Each number is 500 + 50 x the weight over its row's rms, rounded and kept within 0 to 999. Layers, rows and columns count from 0. Numbers have three digits each. The size before them is the row's rms in percent of the matrix's.

# layer 6 attention query, 96x96, rms 0.105, rows 0-40, columns 0-95
128:461443498467597602508469499603488558447565472482572509566521527451555547498508577486457449544424483424531458554533515507565452543583431518488432484499411494446458452492443454519433484528520619484438584511468538470477485460500573453481492553449496572598536540498401593497507557466518552462
094:442551525423533511481523598440499525493517483544471455551401476487435478407537463556558540523487465533404446457422450542471443550512510534496427497482482413436490498495507454405436513446479544451530465522606484462550359455505530586460448522583467505519463598444545487523480596538540526525
125:504586486438438501481440526485519527586473505523571539525517460493518420480416455517478523518524518587508468435488519495389575373417464556583516459571553497550596519457550550536578563537505489527497522512496512479534532492432554547557486574533412413459548475418562449573549464486420536464
084:545461529510532472553540471489468445448579479525442464529463565591530533564558434479519453428516510576566474546596551428478474458455495537543512488568467486588568509510512475463574440553457479598481464549452559496555611503569478541474462472467450462386458447445501514633488431506445524548
109:544467458487544457508560444474482475405471504509449446496473569544498627565636466468554481423467549411495511595527494446553421588547555497436426551462473491537422514612558500462437436536452483508515459526493467503524492512523446486444556466473558528441459473512461608534438474464564468496
088:460449542565536516491532536525423533461461479418440504488562514477498551496552581468481498510444464430432464542496514527638474592572486434412477520439465507465401501530437484493429424433529521448454477478523444553417492511499424478445561471509537572582478581614456533426509511498576553492
120:552463454520510451494514456483504472461496508469439459492508561521493625551615439433532478417505567421506491608485473449556428556553555497429433566397495488504403503603560510439447437462493469486516478562451474544586505487515471505442550467450552510482419469514448590480418493493551455473
071:424504562457490528501503486460476535518491454411539606464576431476470464451428581437424558551508447511492505451485488522585571555488455449515525490466460540524455550485408535567513546470505462483464567488455498471368490449451494522542523461560461582632575561585544534430524430456497469459
096:456515584540563552489432540525454524520487477391561542461514533492478403422435541520476525620443434530508447402498453576503522495490433427544553487541470499461554515376439511472525489469515547444509494493518542499415482484482540512563434560588488502618557582503550421499514560483523570520
103:486537536421442485485483519495542525498479506535542511522484427467520366458408521566472508565530471581479502385485540491457598424425493528581550366541539455492618480430483496547539533567475532526490485432567504471444498473460497538577454572547453446491547514441568422542550507505436526480
081:504443468594565484466517512493542411513494502469491507504524550527453622587608468418537533471448536414501483591529491527516401526591481506455472592453409510463449496545498487480467457421531456516484482612460459533600493526505473448459579407471558557554444484513462557464492497472568446508
098:441481589521549584474457527527480531535519466406553561465522441528486400437446512503473582600442426537522461415512461540518555487484426458575520429541471470512575528402439494494530526476475510464452512466480555487417525477514544541559473504647433475584563584541531426486475539475489549514
077:484460516600612536494493472505509484477581445393559555531538522462466531512613537467478485538402484447509374474526436540524454532500399479553442598464394509487459516472416485513501437474540510420537427535470502514514518556558488550482515532540468553546462504497495485503452554517584632503
111:451484559476483519544472476556533564524514474450542562461582410520509393423410508490429595580499442554540487374499457538541564489458446492570531425519491470518591520382452490532601521484485508482469546455469543486440548464494501504546500506595428450569583562489532465529473499474453553478
098:556446411512566524503563556493490447430458505549486410515438586460494568547598468543568404463424502395501488570491490523429430515591562491455506577469483500465431464538504483448398466483506503445521384541531504591554453579523450462440473535471556535493477486470457441513486520534564482507
097:482417489534616547496518508515477510456496458450527493485507507452469543488616572458471482516377526420542414534503479532541495577551473449516410575427435461524454446486440432451459407490512499470518433531480480593518502519475436532465540539553491556520451501514484468466479618473617605457
083:555465423492538508469570538483517452494481479591417430541458523489495610544614518497556434403446552459511514549533543485539452560579549504459472565460511496460437461605559513473340466511469494496529456539476428507504466514475436485475491490394543566515446451446451493449423530509510439534
114:530445445499479422504481466496460494457447517451469483549506551550483640566559482434473488410533548442496487655510515495541499535438517536521441514468482554540400456603462553548472480483476467573530502485455461554487497499446447482480595497419509563446498412451497651468524524496569493459
100:447514549511541574546491550507523504543516497488530505481528457458498416358472459538507498541468469564541486354517494518499522493552481445455560448561480459440614530375463444447554516515515516505385461541512540470489484488538550514510455521521495462559535654587490388536517483500431506547
074:509483376530539504463510606547518476561477486525530470489511471577546449511608466505635432514404514432540484474523518481493490502586531456500514553521508473475520531464535440418446549481472541487499384548609509513520521533516488492491435472466512482461410483496407344535460557518468519591
084:519606478437409473427543520480537492496438515561478527508459435523498519512426425451461526446627461531493530551482550453477556486433492516573493450433542555614490503483484466526615503522431479624495512454484538491499557461487468570462593473580447440424517503499523531572578433495520511429
105:473542528493481533441514485464542477482503544560503524606577510507538517511448460459443557467687529598443489509552531514454542470502577496463491458540565511521489541575445535528553576567467442530417596507482505451512528460452525498566540434496515453548545477501519645471540377459475466478
083:475596525501423481539443454516435508479500492536460521515460547487488475517448529514500426499589560501409495540419571396479465525445491508419551550529550578488491510553556536534421488522536488471553584483517515606444441540476571530393483438469617547479557461538568507439509537533406516597
082:537428491583522470479585570466439521548443519460574544485486584500505534485497375529503456528445511531494443472539458504512485502366399517563475458496439505536504411488455513461520493516389441464518423468453504504536569523418467417521449537458527486612516526513555525452481554469637550494
068:500536435492521379570428490516496519485524456467505543518396630529529472546494497503499463539423507479595415505495468459553509548396459486418509497471470523491528507561545483512435464510586535465632404473479505520535466494492527488466440457433588510505440431483532441467512617579567523547
084:494558461519512461448585477561561483450425456536548493551558428528487452475488420469479608458466524592518525469506503504459568508555486505534465541538475485546497606634471491517446618545440448486564489481425458520515484510480462423546524529447469471643528499479560522524409430449440453454
075:470480530640530542513533509474482456500477512571534456595612397492427512429497515484453542450527550602449499480534518446420559458611468465375505515527465499507519507520465481502489590582528484482469513509411497507535514471443544515449511531538467511553574552575499502481417458401454453578
087:553504375471536484501525514489566555542491458499499451535526449482478492519573547521549488514369572445555497423490487571548520529544489498548474500541450350457508556470571482452424531484500495524514391558511453481517475510453448472628494464483474525527410404410458403529424468545491473499
083:560451379484537485428541571489554508579536470511554514495511514555501457525578483478579466510393499508618454468486500503500551544548518473575435469467506386556502521501546455414494515487387442472478366537534480482578536487476430459548490543534475401508447502445485416534439484458562505479
090:516515559541506578599438532521395408481502544502428526543456487432538584518450599504506470583548490437461448487572489480517484532405507535398558515550527563472508450455479509585521479533607577471504523510545565486496486521547576587426479475469509568476534558543471517478546588531538521593
076:543549429472459405543484523499610532489472432543547487425420444449509486524532549531593460461393553428534508452441553418481531568472490482534481521496506432501521508515593464494502435486580505543585364528566541508563497481473497509448452519503463484449432424489482400549493571540510587516
089:512605479488457464567425517510472540542530513455477488466377594603470429509464374522550491523560465585544474558469538404510549500430443595536573457517527566591517505513528495528573460499426507539552447508480537552493552513473481517425475546521521456483520471459490505579528617430494544495
117:458467578526469513375521575511386590436524494509510468456508513393519513423458495467499546572529487556512550453492493534428506506439449432493471540404466550559549589527455470526478595503456568536413494451435480487536383466465535524472421467559538513460512430490528530531513466541596455456
122:470427524471555543556490489441550434543410448606536532465461492484458511541466568471481408479443443526523476499548588523473549511510531580550490558431484420460522536447553434508542424463474526456579477506528652580434525494467492582479524467506442535577501521418433474549491591486463548553
128:517508453507495563562450409504618429568468541481560528528474459591492474530513498503457415402524466439528491505549583447514513524528544527473552525541537402490504453430604476508500443494510466499526546511563593550470597597519430514482570512487457489532553551516408431451521525449404578537
110:518498475462473498435513515519412481513529457489462481428453520454560445489533430510503590587541576540520502452470369555535435514510511465474436441525540591481501450508384557503509582536464583569552420493533406429510472424544507411513468508477576432522488420515518537487446416534500417535
114:432532580531442483429449507515420542484513569488545413477496551375468450471424424461514567550547550503534564456454425580466522515560423460499483456479528539549491544539487523436500581505479514502533496463403442427563455460496552550445420470574567488467523414469557546573483470509526408457
109:450428523550508551539533479491526494469483441543563556546596418507414426490501509527447446446471467485529406586601563541431562491545437586533501571508418517462516525456512427544524477477498514427526508522481606546472495494514434653478500525561491557496573498449456441553400511524494518491
125:515533490540400526438502532467401576475523525502449462462550544396492445493474448475505591586539578538499523464483462498481533490472440434509461473502516611532523480523484527461473576544453582529527434517459461408502421402525518503527415491497592482443463364518531573521469456530530411430
113:502446508472496538446505522533455519441582388502465530520568532402449434522486483491473544542506551573477446574508534580529485507457456475526427505509462584460508449566448409543527489564431579494485450503426498429488421370478489539536437530518516518497500370487595511573430463581531495460
104:539527448551501502575578422459583477474496514470563521602592518581514433469491544581493423408481443465507437497521577520484490522464548516524613501530489410490551484383540461472541444473554507454470579478563600539455555575524499528543515477471499564495560537495457388511506505448456480439
# layer 6 attention key, 96x96, rms 0.106, rows 0-39, columns 0-95
115:498478485432432558480527455442510482568592501493480545494568455527461467607497432529471582473646485492413559569551554507532469406523576538550453509446396518484522511517453462509554506432486563499473555444524532429447595436551541537509463547438468552517539396474518556460449519497564503511
122:575411555535468503510405495424411513486506487438482554538408449502567442439543424468482488465502553583530489431568507424414498508434528569535478525499414436430516612460558461433544447528528563480581511454557584432431503497462494466550490554533569495420568447492511499497540520493524494519
111:363436475384564512462519494584562501459544538484439358529528582492477530502440487573541484539528440462505529430442530548605463538527516437480418499484547488497422455492463522545388482470446529487425493536486517563483516470441382460499517460508499461547471502500516481502445448588477429488
098:405420420473526586497499530561505453477509510402460442467439532475562485495465448567562546443473458535549452547451422468508537580503445479540461544449500406440434519468521520422438567529566531514519496509453510540477392456383438496551508499572453491478455435538410519504509596524557497438
109:617511591586444497460512488400456563494466467484539643467458479525494440537577530456433549473550522538437464522575552468419520456437515518515573477474421521497561541490511466464639498516534535494564539443503493426521519428534601530493476551483519563491564470526516512484518581414491506544
093:568559633502451496468517497377540517492472492568535596501446483550465482519542526440417438524500537530426489454574547488444509442480511489529513483498471595544579514493466472525640386434426514502462520494558523443513548509573616552459494562521558521518514525513589476531510480437469536551
120:620546609536451512490543532370546505517499477540511623493477476525499478563570552414433502487512526534432523455563552501465482465453480497546530449506456545531572548513483454490656479475460506485503519512552501419517513486586631541486496578511536562528501501500582531548480512428525557562
069:404522480343487469476454494498474451467542533533442465480506506497509475481476482583507406552561495602558502486482481528529462496508536468555423567480537484505527479516423481514560451487441531592461489484562556423420526489449564499450553524541442473410415492431563588495465573623444567499
117:470515403484577446547446490622495472483466535495492397531530578485498556455480523462531456480446523488564452524458492520524512551536521514445461511555538464521443480543532549483375489557514411449524429502419473561548450583407394413510526379528516420514471536488408484449504451533467464462
096:432433387460557492530436439627456519506496506467523391520488506492470516468425484509558543468485460444560502539443477507533523528507490496470506547473572412463461477478571572528351547528538456427501504506434455621495455487455361485527489491515465412503515504549433416473533487510501442471
077:612566583508480528505525550392540484465518515537492595484538534486507536503575526427461403489478581555451535476584546495434523517479504531499492437541423588505519526544454442480602506499462479526512479530528536353553484519514637455481532527499481558495460459469576599492476536469526586535
111:431513403515564481495422488648465472510457525446517410528495534484430525462451463502551531482497471487562446551429465509482533534530506518466498544504541420501466476509547563525349510529525443458505469470428479617514468562438345499529506437521483436495506546502423433434535466525474457435
083:549568458562595419483460559525527466439460519563555541523547582479429587512512552392473420525465570513491372543480517527470516522475505528412462508543452529472461440523558517493441468550498412541503453506441436479651499499457514425474602477532478520491436591493566529491521471509479474483
103:337468410481552479479443467633485498486466494440509412558514533527447519468431448565548550520501407490522479549448477519512501530518489503508491584469527443477454484501523582538368494511517475464489506486429450646509496498462355516494517462516431435510512527507428465483531474542487462448
107:636517582516504476518521572398521462497484507594537576467523483492532514500596584410441464529474634523495503492551476469464528479531465468480516422541481534524557464448515437465609511514482467551461437506504518408585477537575633507465491488518564532554520545481580439529476495483532543561
076:540577541543570482472468530516472448499474533537608605483526550549436512547561544347457482555501572483471440541525487545422454478487465509475467533463484509493477428474524543443516412478380395509455431533461418517518493519525557525473559492603435482495477578530581466495572418497469499477
116:600561596485462497480553469378520486522549497559504600464499489484533458538546497469446487477559556528424521509566530494495464444444531506503530463497453567519545535531439432476654461492437507544506546461523509358488566454549643479511516534447507562491499468496601571526486535503516515560
086:554615572544433465457505475502561500491472535531460643418497514567519531582554512469423467463512568539410474555525569497526472477422509506464475495448447528533473493533492500495538457468467463560492533469580450389546524456534564508484530564455453544478423543468554672547472518441464505508
097:452380422497533517528451522533419488533492499474565382521496488449463492433467528526602491541503439494578498494459422511497519507584479492518508527592536508435506512498509546528434533517560509437487442488409522629507463490478423563540464447584514423491562553472446332469527486536510545502
083:566460494510503515493473474491478486583507435520519606528476476544569432528565496467383458485574565465538510595582492456503451434461492561568428467483442588530544588477501469460572523489441432421514542530482582459465521458545616533503491575470446611493537450450566520505527445496525574504
112:434498518473421528497502483504532506489496511435467546421529481569534469548433476588415589454609513548497568513518479434539459510470481498566473497426534511497514496488441512557635523501489520505587595491578532422470501470483505467485502560440475514501431414492490701510470562471505444454
079:459443573463469518519416416525467449499517546398443402523488462458438495455432529526589515458575467508508494436519482492575505464494472528531486572501590391486500429443560479581505549464526532518495489460449502498421493476481417495519479419517523423488600485436457536452436581554433395564
084:567389428417538486515560512557537490510582497466437469482494473438572497466518539547542409411523504494563483430522516506552574512481488417447524439530521505489496503542447444470483519520455590579468375490603532416513478495460502415541547513402579550520454428466539502569489541577505461543
081:454595506440582591505529562486486534510441491526562512469458511449362500479508461539618544561452439486489494527509454488501526526411383544514446529499501414550548437460511559511504482522553515473592470496429482542570485513460549573432521565535591406475455593579504496526479514433487486468
063:542501402512563508534590528489531539504511489563543549506492559444555477619588535502495441532509460463564549533493552467385594465458474524453492503456482567555497512521507552431461484506547480513549458577462523503588538526465456492456492574403547509487383453521567480572570407578499591477
086:557486533532447557407380424514555451559486509453452518501454545484532487473533435553479459511577427451501388515463452504551473492464492476517502495484491424533511453454502457522497478499467527550525582428447407512395491448486560512486533539574465432412598506517506521485573658592474518487
069:516414419432520486498421429591459420501481503422498479510471506482444456458462521506585454524567497421532459519450407589583541453523491457442463478524540484468475521465461471541479508528531551550487508365407410551361520514473535514541529438531463505515590571455503487426503544534521440474
081:521603499548497515540477484464500493494479472591510575568452478524593511537594443445419540489529514428482493569531503447409472527436514521556431479489439434442456558465478527455460470449438414417509642525486426461542503442566548584520505534524381543455532527552544492493524446532555549497
078:491575515545530548446427447459498510539482491519532603520457510506497475588556434490419543544472567454502464628488470394419411488413474505572388511426494399525507516440533553451540448486436443456550611527491505434525447522532488576476491561518436517429494532542531488503520466472530457468
090:480470468480538482585647531476558429448535494489479491477626516533471549530467565477594471465525516499514549455471517585572541487513515511423517518526504615502508498585486492480499541490590510485429432505489566534529581511443461434574511491426605496583468483478517580522422427483476606492
070:516537400559530526523548502453541543464535423569489542445523516465580481536569481536375549578465560459540504600597497396386505548474487486512465477469482511514500547459487467431556512476510451466577604505536502434526442504512496485537519480471475572470416427516501500491527488515593599393
090:467450426455499563514539453552535537529446522456450566470542561481495486497503476552531447495558481510545489482502319395530525553544467589551547534488529516572528437465501471523554520577508569534570437505586566550558462499450517458521453545503461494575371412469410482566497442541491514474
134:463557563448492389389512434554508504454511532464505537549603482528532489473461451470470587495502396462501465468488477568518437448515439490614450418492485537514512491518544556554540437474439454614461579462555384523457530528489526456549506374479453516517461457481482554476554578512454493508
100:428507485439399492465597454488499384471562511453566528549587513625521419455431528554512484432538506520455504548448528445524487484503577489528413521475587453515449506514400499568603497548507488483468560475608435473589534485526465472543539457545553536591465557513520550517508494476517476468
135:574460452555531606581458602468461563514521464580521471433436519392483520531567509519510406536497529550486473473499489495469471548545535530411563560482516465449512492491489441467408515543481560421584423524466584457490484450530502586405468620513513477500546505541495407529497434520564536493
094:538546485513517449499447537577499579445460508509484415509500531503545535492531476380448553578570482496618523451547491559440526470483465543410493483629417605530510465496574548525456462505521389513506503477470468578401449479529540493481400448455507480456525415426438487446513559510473495508
108:407576527449379499432532438537533501434485475456497535524543515570557478464430517567470549474519421476476499529456510513571504463396464506584489432430456577524483508517457560571586440456498543573472618484566483494509602500493472429514490463456461594486428495433485594485527553485499466475
112:535575425589461458469449538451527539492438608454555439538421543443416484469486529559580413517442543483506550540481473587407580547464532461460531537558527562511455563472567468499479519484553491500511531517469524558558469510554510544513474495406550600589500457543489510599515516386513469481
129:436585549477395431471490412500505510457488570479459544567545504550522460432407451483465519523509439472477528515433493553492512418426425459574493424484469560558457567475538571547542469488475494611458598458572482520503513508461533413570512434493451559478443509379468531439534552510498435505
114:490552557533466419426540480555503476523466596407538497619512485558457402425513528477525490481506466438450517507522541511460566427458492464587485521483480566533492569452478435451571525439517463570435578480551466490474552527461547458593496372410500512575528497429467577484571508467458473461
# layer 6 attention value, 96x96, rms 0.0793, rows 0-31, columns 0-95
110:464460544483454502424492522474545535526394478469547518501448411482418470532512458591507519504476526470428484484565538500526487552430457535559494562531465467528551551519554529462475453400398551567578501532515492494431446505562486634450532629500466518430482531401556507540593530450474419486
095:483538502401487469465479462450518512506557579598531455441552535486517536546496583494536487513478451538547442577524625585400491538506456458445455464550504479510443550460476429398497475397531485619465413472569471489506589516454502514389523402510467511452504495456550535465529498475511464444
092:536537561519537438473488480505516549454516576493477461453484499458538526428513454452434508537531483498584579507525580582406583547469509523462411461521498418517418495443389466357526428489444498516519486441489450524425543506476496463537561449460483541510572597534458501397575518509501467405
100:494505464481473374538487483494347491467463515559496514459455542472451519421506521483543567563524496523550540510467571467402528537476465539569560519465389492586441511495477494375522497424468434507520498513466422568486583551531460568502550504499556460459579516561496512414594477524435565487
092:505534513517572520500467528597465595565469541406530518448472543475474527499507619452416507555523456557525504569533501485427433531493489600530505426610596540502522431463416519530572414505554510499485504496448478463484541526491584470446605541555450547508498495423540488535550509582524598490
088:496573498483442487451543526516503538550504444504453545463595434507392523553486581527547535512475477415611509513496568511585447435530450525472566497447497486602445454527461433500493592467477536594374484576474505534610464521413486526464527543482506502501507542501540501558527368478530535472
112:540507489586531505504521535532464509527452401496484500538493468474476439382531564564524532477463485588502423461440422435552430510519477579541504593569470493460549528566543554555477541582562489458493499538402535492489415466428464512584482543527511496436486449426409535437560575546404553512
101:542480486433424455484531492438524503521471417512458456600509411532467504473495424526565528519459564607453445488504490502558489544400520487500465552545403558503477563566586575450421510511552447565540486493532457516470414536469451574464493570543546512438511525397516520444607546441422461503
105:507434460483422602520521557483549541468526514576540523440435449519521497478504451503555541507466505571443510536467527535539428586492418411509552463504520408585471585419550479428485473405451538537607499504499518458521534470481492426494396553514466471582436486570474505583553509430581452469
115:530422530490450571568494486423469565440519521474513517489437506506522552435510379419527495438486466534419546464467467465542498540419471443545507460476476474543432571436624538420488511492493526456585552458502546512462563426474502449550424481511475429617457449572521468534469512453618491550
105:503536461497498615508482442510537502536458517503546536482522558512460482534514471508494573461462504493534464533441481407589443494499420526499554493455632598588511451458555576575536540567549489458467493495532570498562467492409533490390504489571496467560406459514513509589474374434563557500
081:495514548526556443466525538539589603509393452600523426514529485428551405384539522567537532475477511528478447465453476453516456517550472585545486541539529483482624523540497542523524557548501494471578505549430508480465491463482510537563493558448467510452546501484387514549522626522400503455
117:521459463558514520572488522562516496382524544499469545447420591506544490484485408485433497482497468399494590560471457542557585547530492427533531513373560456514472429417506442510505489527478515442575528535433520458459476488529487410579445473472478450578499456624436473507460518494564454539
112:510413502472452627494466532480431433493432494384487526605475508546429455548483383517505520452491534595434495499607463513504484535383457397508518558472492482519521514476590507506475458494443472499552479486501487455521425528508510476448548595518470459494444511397596500522549462438535469544
099:487527497528571582487487518556558650517459527466497518478569418462481509522513496485420494502479576460495497481619426442540538362501553623480459435551624453547576445467469523545552475505488534487432535443562567466541458527553514428465496492491508563563507564529507500517497445442522484491
118:452565517574523433481460510527450403511445548537403578449454551470549511523523437532480511536516572558585536513454478416546575543532442546519480537411498531530499429462522456468533446579511506552531438538564568492486422442406495565537468453496565554500456477568407507471541537562618523463
095:508468463539501489512514454533544538474450526476450499469504582572482546410502445476482482483532481395453495492347476445547562508507511505481572470372492587545479409572544525529494626568557438426546563518418447574503486450485476500546491481489469452536486456589465449521461554549437541563
089:507519456456564462514490419495487474479543487546497362574565574502542450504467560534455509466529457468504471514515550572434531498566592411477536532482530533465546485519422475588520575493469473462475479530451430489504580541494528459523530458472488465432607491482540487408387526553346570540
100:546560552559528481453476403484534421453480500518503548503486568494530514493494465454518502474534597610503437452544513491504655506512466530500388601458492432416539472473526454434479507507467415510466451553530494573441457470507498559467462455513544488525482506496443539441519569559358396522
098:507484456515435411530494464526645511511545482566479460486479523581485489506494415498529518441461525472407565516436542578580555597472455418516511536459481461515505566520542512494478497422473556499594519539464477503418497452543472517555390494440498452562509478592426463522474529465441353504
097:510528526399516479477544470496505580506432482464527488504468549558410549421522477436504569599510502567522478449499535467473488499453604577520429508470453568542443464566504589483465591493492468494495529462471455574570471576571483556414568568562511486500520541494527523504587479490323516500
103:501503559592505469494488465534633575489512491514486449489585537481517530487500483509392445434501542415424593511526524546505587454549448426458436471572580437560549495464505481513487445538517573465497562515443430463413481489520509444530511440386519541587515497480466464488379550480489425508
103:478544548556512479499551528430452493550373503518462543443444467496490506481524517540476536567497548591572472528454457361522487524495499651562449516505483559509484482514535490429499432490547518528547431495508574560511463490418494623479541552544497502446407519536450532511603569533524566418
098:493540484576562449512531525548503522508453455492474482497517530506524451419524540503499534505544480496552498475404452400570497527587506596552493523444513554515573433556518545580547561634552483462530474565413520531476452481427522487584521524486544513447497438521365479479500624574424569516
096:502493454481485470596456492485451501523527543555542478424534506495459487571496568577474533529480504488455505615452453515493456491535490482624534436627483553537525552503489520655531391441606578561501467543508534482489560528455545491496467500455478546448547522393532479517546488468602555451
101:495549484565561409540578470592494477547510528522417517443436574495493498493497491454447433510471438443566512549429487451500477498518522549492501500407522475478440475495490511462489578593644477437363525475454513504490458472464537514516594429594420492428465434545468520459454500574452563475
111:486634500443533429539530438525529559519540510627522462375502557512524504533517662519504537561466471462531486601453606525437493504576511575534538458543478513536501532524451448528526496467572513493474503538485478534547566544481517537398521458477489522471568539447481528500543531534374517459
082:489452511373471586470603547461539512437520479531414426536456397467474479555482497548468464508481468551551537565517492553503455515532578422456475496542473487568469534481535451368472551520556571605552454447515499430470504525459478368481522501525487581489459522463486506417436456424514535479
102:490576514642482465416537455551586481455513516499522562480443481530508492566513436445511455513477592401500579425496576502569582456555434547454447516488531462515511449454527480450491529539462492485447527482534541552516405474530446553505502463445583496595467495608453519526443432421502414542
125:479534524522435470487540428411613577400544524520494526473436459544539511461519469436475460508480449407489605393481532493538604496527519487523488430512488475522465547442512470429514481491424581493562536462535481487517580454498476485533425457439560447595503480628518474584399475471494470527
095:504478550546532491469548520531393430490433476500414508543503461522482487501527478517484534521515569613577454543538494443460490475516582577468463584531454524434488461507508507496491490575568429507464427467469502536480421602442517573499625536546543525355477500440519550427563551556410471471
099:456461486475497573513508475530487442463539587462469550495457554540438572615477404458492484527501514499508574529559542550503515510468512391451565468388572485507419483432500471450478463399453481521470493438606466516522528503516502441460513496543482487608479523562576486506451362423586470526
# layer 6 attention output (transposed), 96x96, rms 0.109, rows 0-31, columns 0-95
106:452475544458528474563501503581511475491517473497521444590551463503555492565389593424475515472538477537559498395500537499487473579524586588487530522542502512589486502514536465474567499533541577360494495490406531454498458585546479537491580399549536521579556468578478484463476461459513402473
104:500422484530535514647498479537464533524496480424450492550482487486470558489486407535584443508524513520472520466443535424612496499490562558500538462471504501441501476582614497541502554583476548517504615477416478529536505470493691559466482505490385470464480523482475552515513504502552449524
100:488395434461475501512476504530540496560514493483471567536501451516467523489535432565607478474488431509550481594502510418604469451441511524470539463525525455435507478550564495617526531527430501511444514492436456561522480476453674473475498515488312500480479507430489554525496484478515455556
098:510474506350490551502504475504462562518581476487410517435545492474517547470538422552587451425583477598489489527545494447523497453514586559491604485627613469407449438533541466482471503557465506445516506502509471586483490535450508559501504468497356461485444466480515499510459516483496460461
093:491435515493392501561487532528507433475480501446502488472528470519463521535523577512628466527530496509418433610460424483549514484561528534508484521435487376551405394461535412597532511543457501501534517552494561507531484497527527594595495540435548486534444500548553585480515554419464497429
085:495505479455492481627483519453487504586542457456508412506534561532513532581472424468553540521492575473487503454397428523456622442578469559469498417500506552515569455553529483495515491527464541496455578457506533551536567576477608481516577465502514406486394474485552429472469562436564456509
118:523571543500500555444424492482438476398532567614585514455499529494523534523521591420345530428523537526510504616535494574395505541448479467479545527515536489567453484460487531455452520442530438494534452456579496490498482547508374471521567439530553534543494472555463477502455512522446557469
105:512555523436538533542487441512418511381509519594518513580478461471513499505480519431397478396541520569515543470468528474436519574460481599522581503516551533489525519539537516428462503515524521482548525432463500499499449530530473556452540421607432482637524511547414391586437510551489510507
108:434489543490562517464560465628522470591463534421502486528507489523468552589497503561541438569500511470502531382495540513453548427512512447477436481468477525497469473440495533512490514504503547593419540609417496524506507544544583500404447518532517498388559467545501422381523405437523495496
121:492497535434517513389598448589506456549483515499425506484476489527470504553539504553524435567454480471497552371506537454464524460517466411471433528444540506475546504454373484514477474467514554636447527581490474520487508496480523448428404554519515549425568425568502421467486408481502565503
105:458510541479577455510550482525510461438499473468478487516464473533508572561475547515469443513454570488447501464486467608450507499609521403543412493388464536556525503441479418495486478471470494615553533525525535468487556539465487530526479586468631447455476429619510401432461557455558528455
095:461552514561513556407433556521465419481514590550571498478529527494528523498476581451369521459505494514546514626606458579405438570408540511472489568532489483536451530461530502521443495455509429452504430463572484450509487545511369469529583479529581544502511503524500528441489492505435533492
115:498476495545495449420524533500589493571472503463556529445461482544497482510531522619576470563465486442550506453568502534523474379494507362490471459557482478520518531445449534547510469435524483573435458607462481524497527470467481440452423575470484502398513482457561422431536384457586531528
104:515539563411463472506552463514524485458508455503528515577439424539516465539543573495443490474515495506513488371454577515487514513552503561540556503507460567534529522474477492469532500531618555511543496524403587476512438489587457585506523503541527552616655472612471432517486504501513406436
096:449505464534474448429500512512622470563476442456543461530504478493544414522352552489491558508454517390519493570449404514487495526548451496525485510384489508550501446482488427625553532471403499485458397478541568475494497534515501494538531554461545477495484539504477590542512610496413467472
123:475466456519590415436478486436491506489527441469563508560430459542458553527506540571438543493516385516476455573485579556470458443598522419476456474536552421563465476528498501490518519492454473529507519522586514556479519488366485446428499566449461459440421395430500557429532489468592507524
098:532567509489485494450507563455480457458499523525447515457512513522488525470548517473487476514493530453486560472624461496458474423455482418491455486554556507473559539445437432440441379424507467598519485519565522501491512513375400451537472545515525482480497444491510358477467408450548655515
098:523563514578415515509436600462467526486522534529486511408525566466527469409541446474501511485469547499529498564574459500584445541417537554518562512578452490432534573509577526525423478536570431481562434430481452444479497420562409555566520473481507548508547620472506540590523518576495474484
102:536524466508543466509478546435527551427496546543537519584492441441498517375520522547327523423564411525517500528477515531559392502443522474545604504481611532442491519517562491510501496502501499444563468418489471526516405455474459454509560490490415560527524490417443558453442478537519461546
095:446526555542602521449489517559490500526457588507516509528500486487477493501470467512494502565467513432576531378584485521482463440421499440487494482576497523525483563422523522505466446433558507529434504553425435449487527541529479461439463478556523527426597488486495349447447351423547524564
101:507513485420484522556567533538509505394522501535436488535577459446532547485520470501535438367558565566449527544510403446458486509489498579531571499502580550419530469552529443475452421513499519473554453428469517553473430535414516532560529447520442454634462508519474415571413515482505540458
101:498524520574482461428414530559544451533431581500547533526468533533481466514411472457515537587392480386599502480548487519618433495403457453469479537477486495511504522419492470619516437445512495495454490549471484429518570466535548484532527530503503588483529484492484434520483445468519512653
105:456462432434548455502514449492460480451571422464523508556506454464496583518495601505452492433574423572394491577471547507421471527580543488481478494494559445548455427544520503451482547553393499465524519466583501573481458566391529482491544502452463447473390387485466534450470506488541552473
107:498575492530496520404438550466464440438505550583567513455509555514529526486525571478393531463488488516504476633589476583405451509473476446505470528573514447571464515452486478472427481442501406521536436476634515493490525507439346465543550519496562507509448476487520477467495504507473590475
098:486466471526463522510467445528421508565526468432497479513473566506480476545458489476644483585486546482445500521516537582524569567597541528497501508489431381551407449491544479496561575513458511490551624553490498461503565526579481612429461508508572454468428567508591523530517528516423468462
098:553445492544489494557449501413474479410536476525558463422427410476470582493565551533518474474522506556430512552530440475518475478445512427508505449528528535497568457556502498510459501472413496554558486550573489512486525506339555453564454495430483422572420453522529511466452479463612617550
105:478464475562484534587425568512428548530497556458491478522600553435499547463414436553587440553534547538433492578545415517545484500472601563496538476498510452434433434511656487539471501545450501436529533475514463473496549521478555607527521464459482441495388551450529563508471527469513505490
080:436512532540495479551476445551464499507493468452528517531459527482536532595500438497519470490457494518539512475421540460557544536477450547435455429503446493433636476567511605582431537564507526543457450550438479541548511451518628554435491449531401455547531498531419465543600464538612443497
097:499492454500660418520497508506627524522437506516508496549471489501470496487414491525472592483435427498579460407466443561516465464493444359497452484440562568517515522469489485541539430458436534429446486517535469485531539521455531412511533549485497480484483446429468430399486485446565463583
124:466477518477558456432559516584518480619448536494428485490546550488465501479459443532568481599401442424556496400527502486462470447486414450466445528429508459448543536471447521554500389499472531500402478559529417513460536504456579418482461540477497535367526484464512485430501427472510527538
106:521544447454480495551443479432465529400520454562593514530467434445543528479547557517429521364559437577462483604496533488526467556500520560538560474541537519488493471582549541442481532560475471432561486425516511510504428503492472528526582479455414490641455526462452538568485590570492509481
109:503433486477539410565582494483565548547479407430466479527466429493489502517535428579636474525493495474489486355435514442586533408571505486516449437479486564439570473529503482521535493545503568562483533575400543532503488474490609516474431515477448449493540493497516453514548472502593451521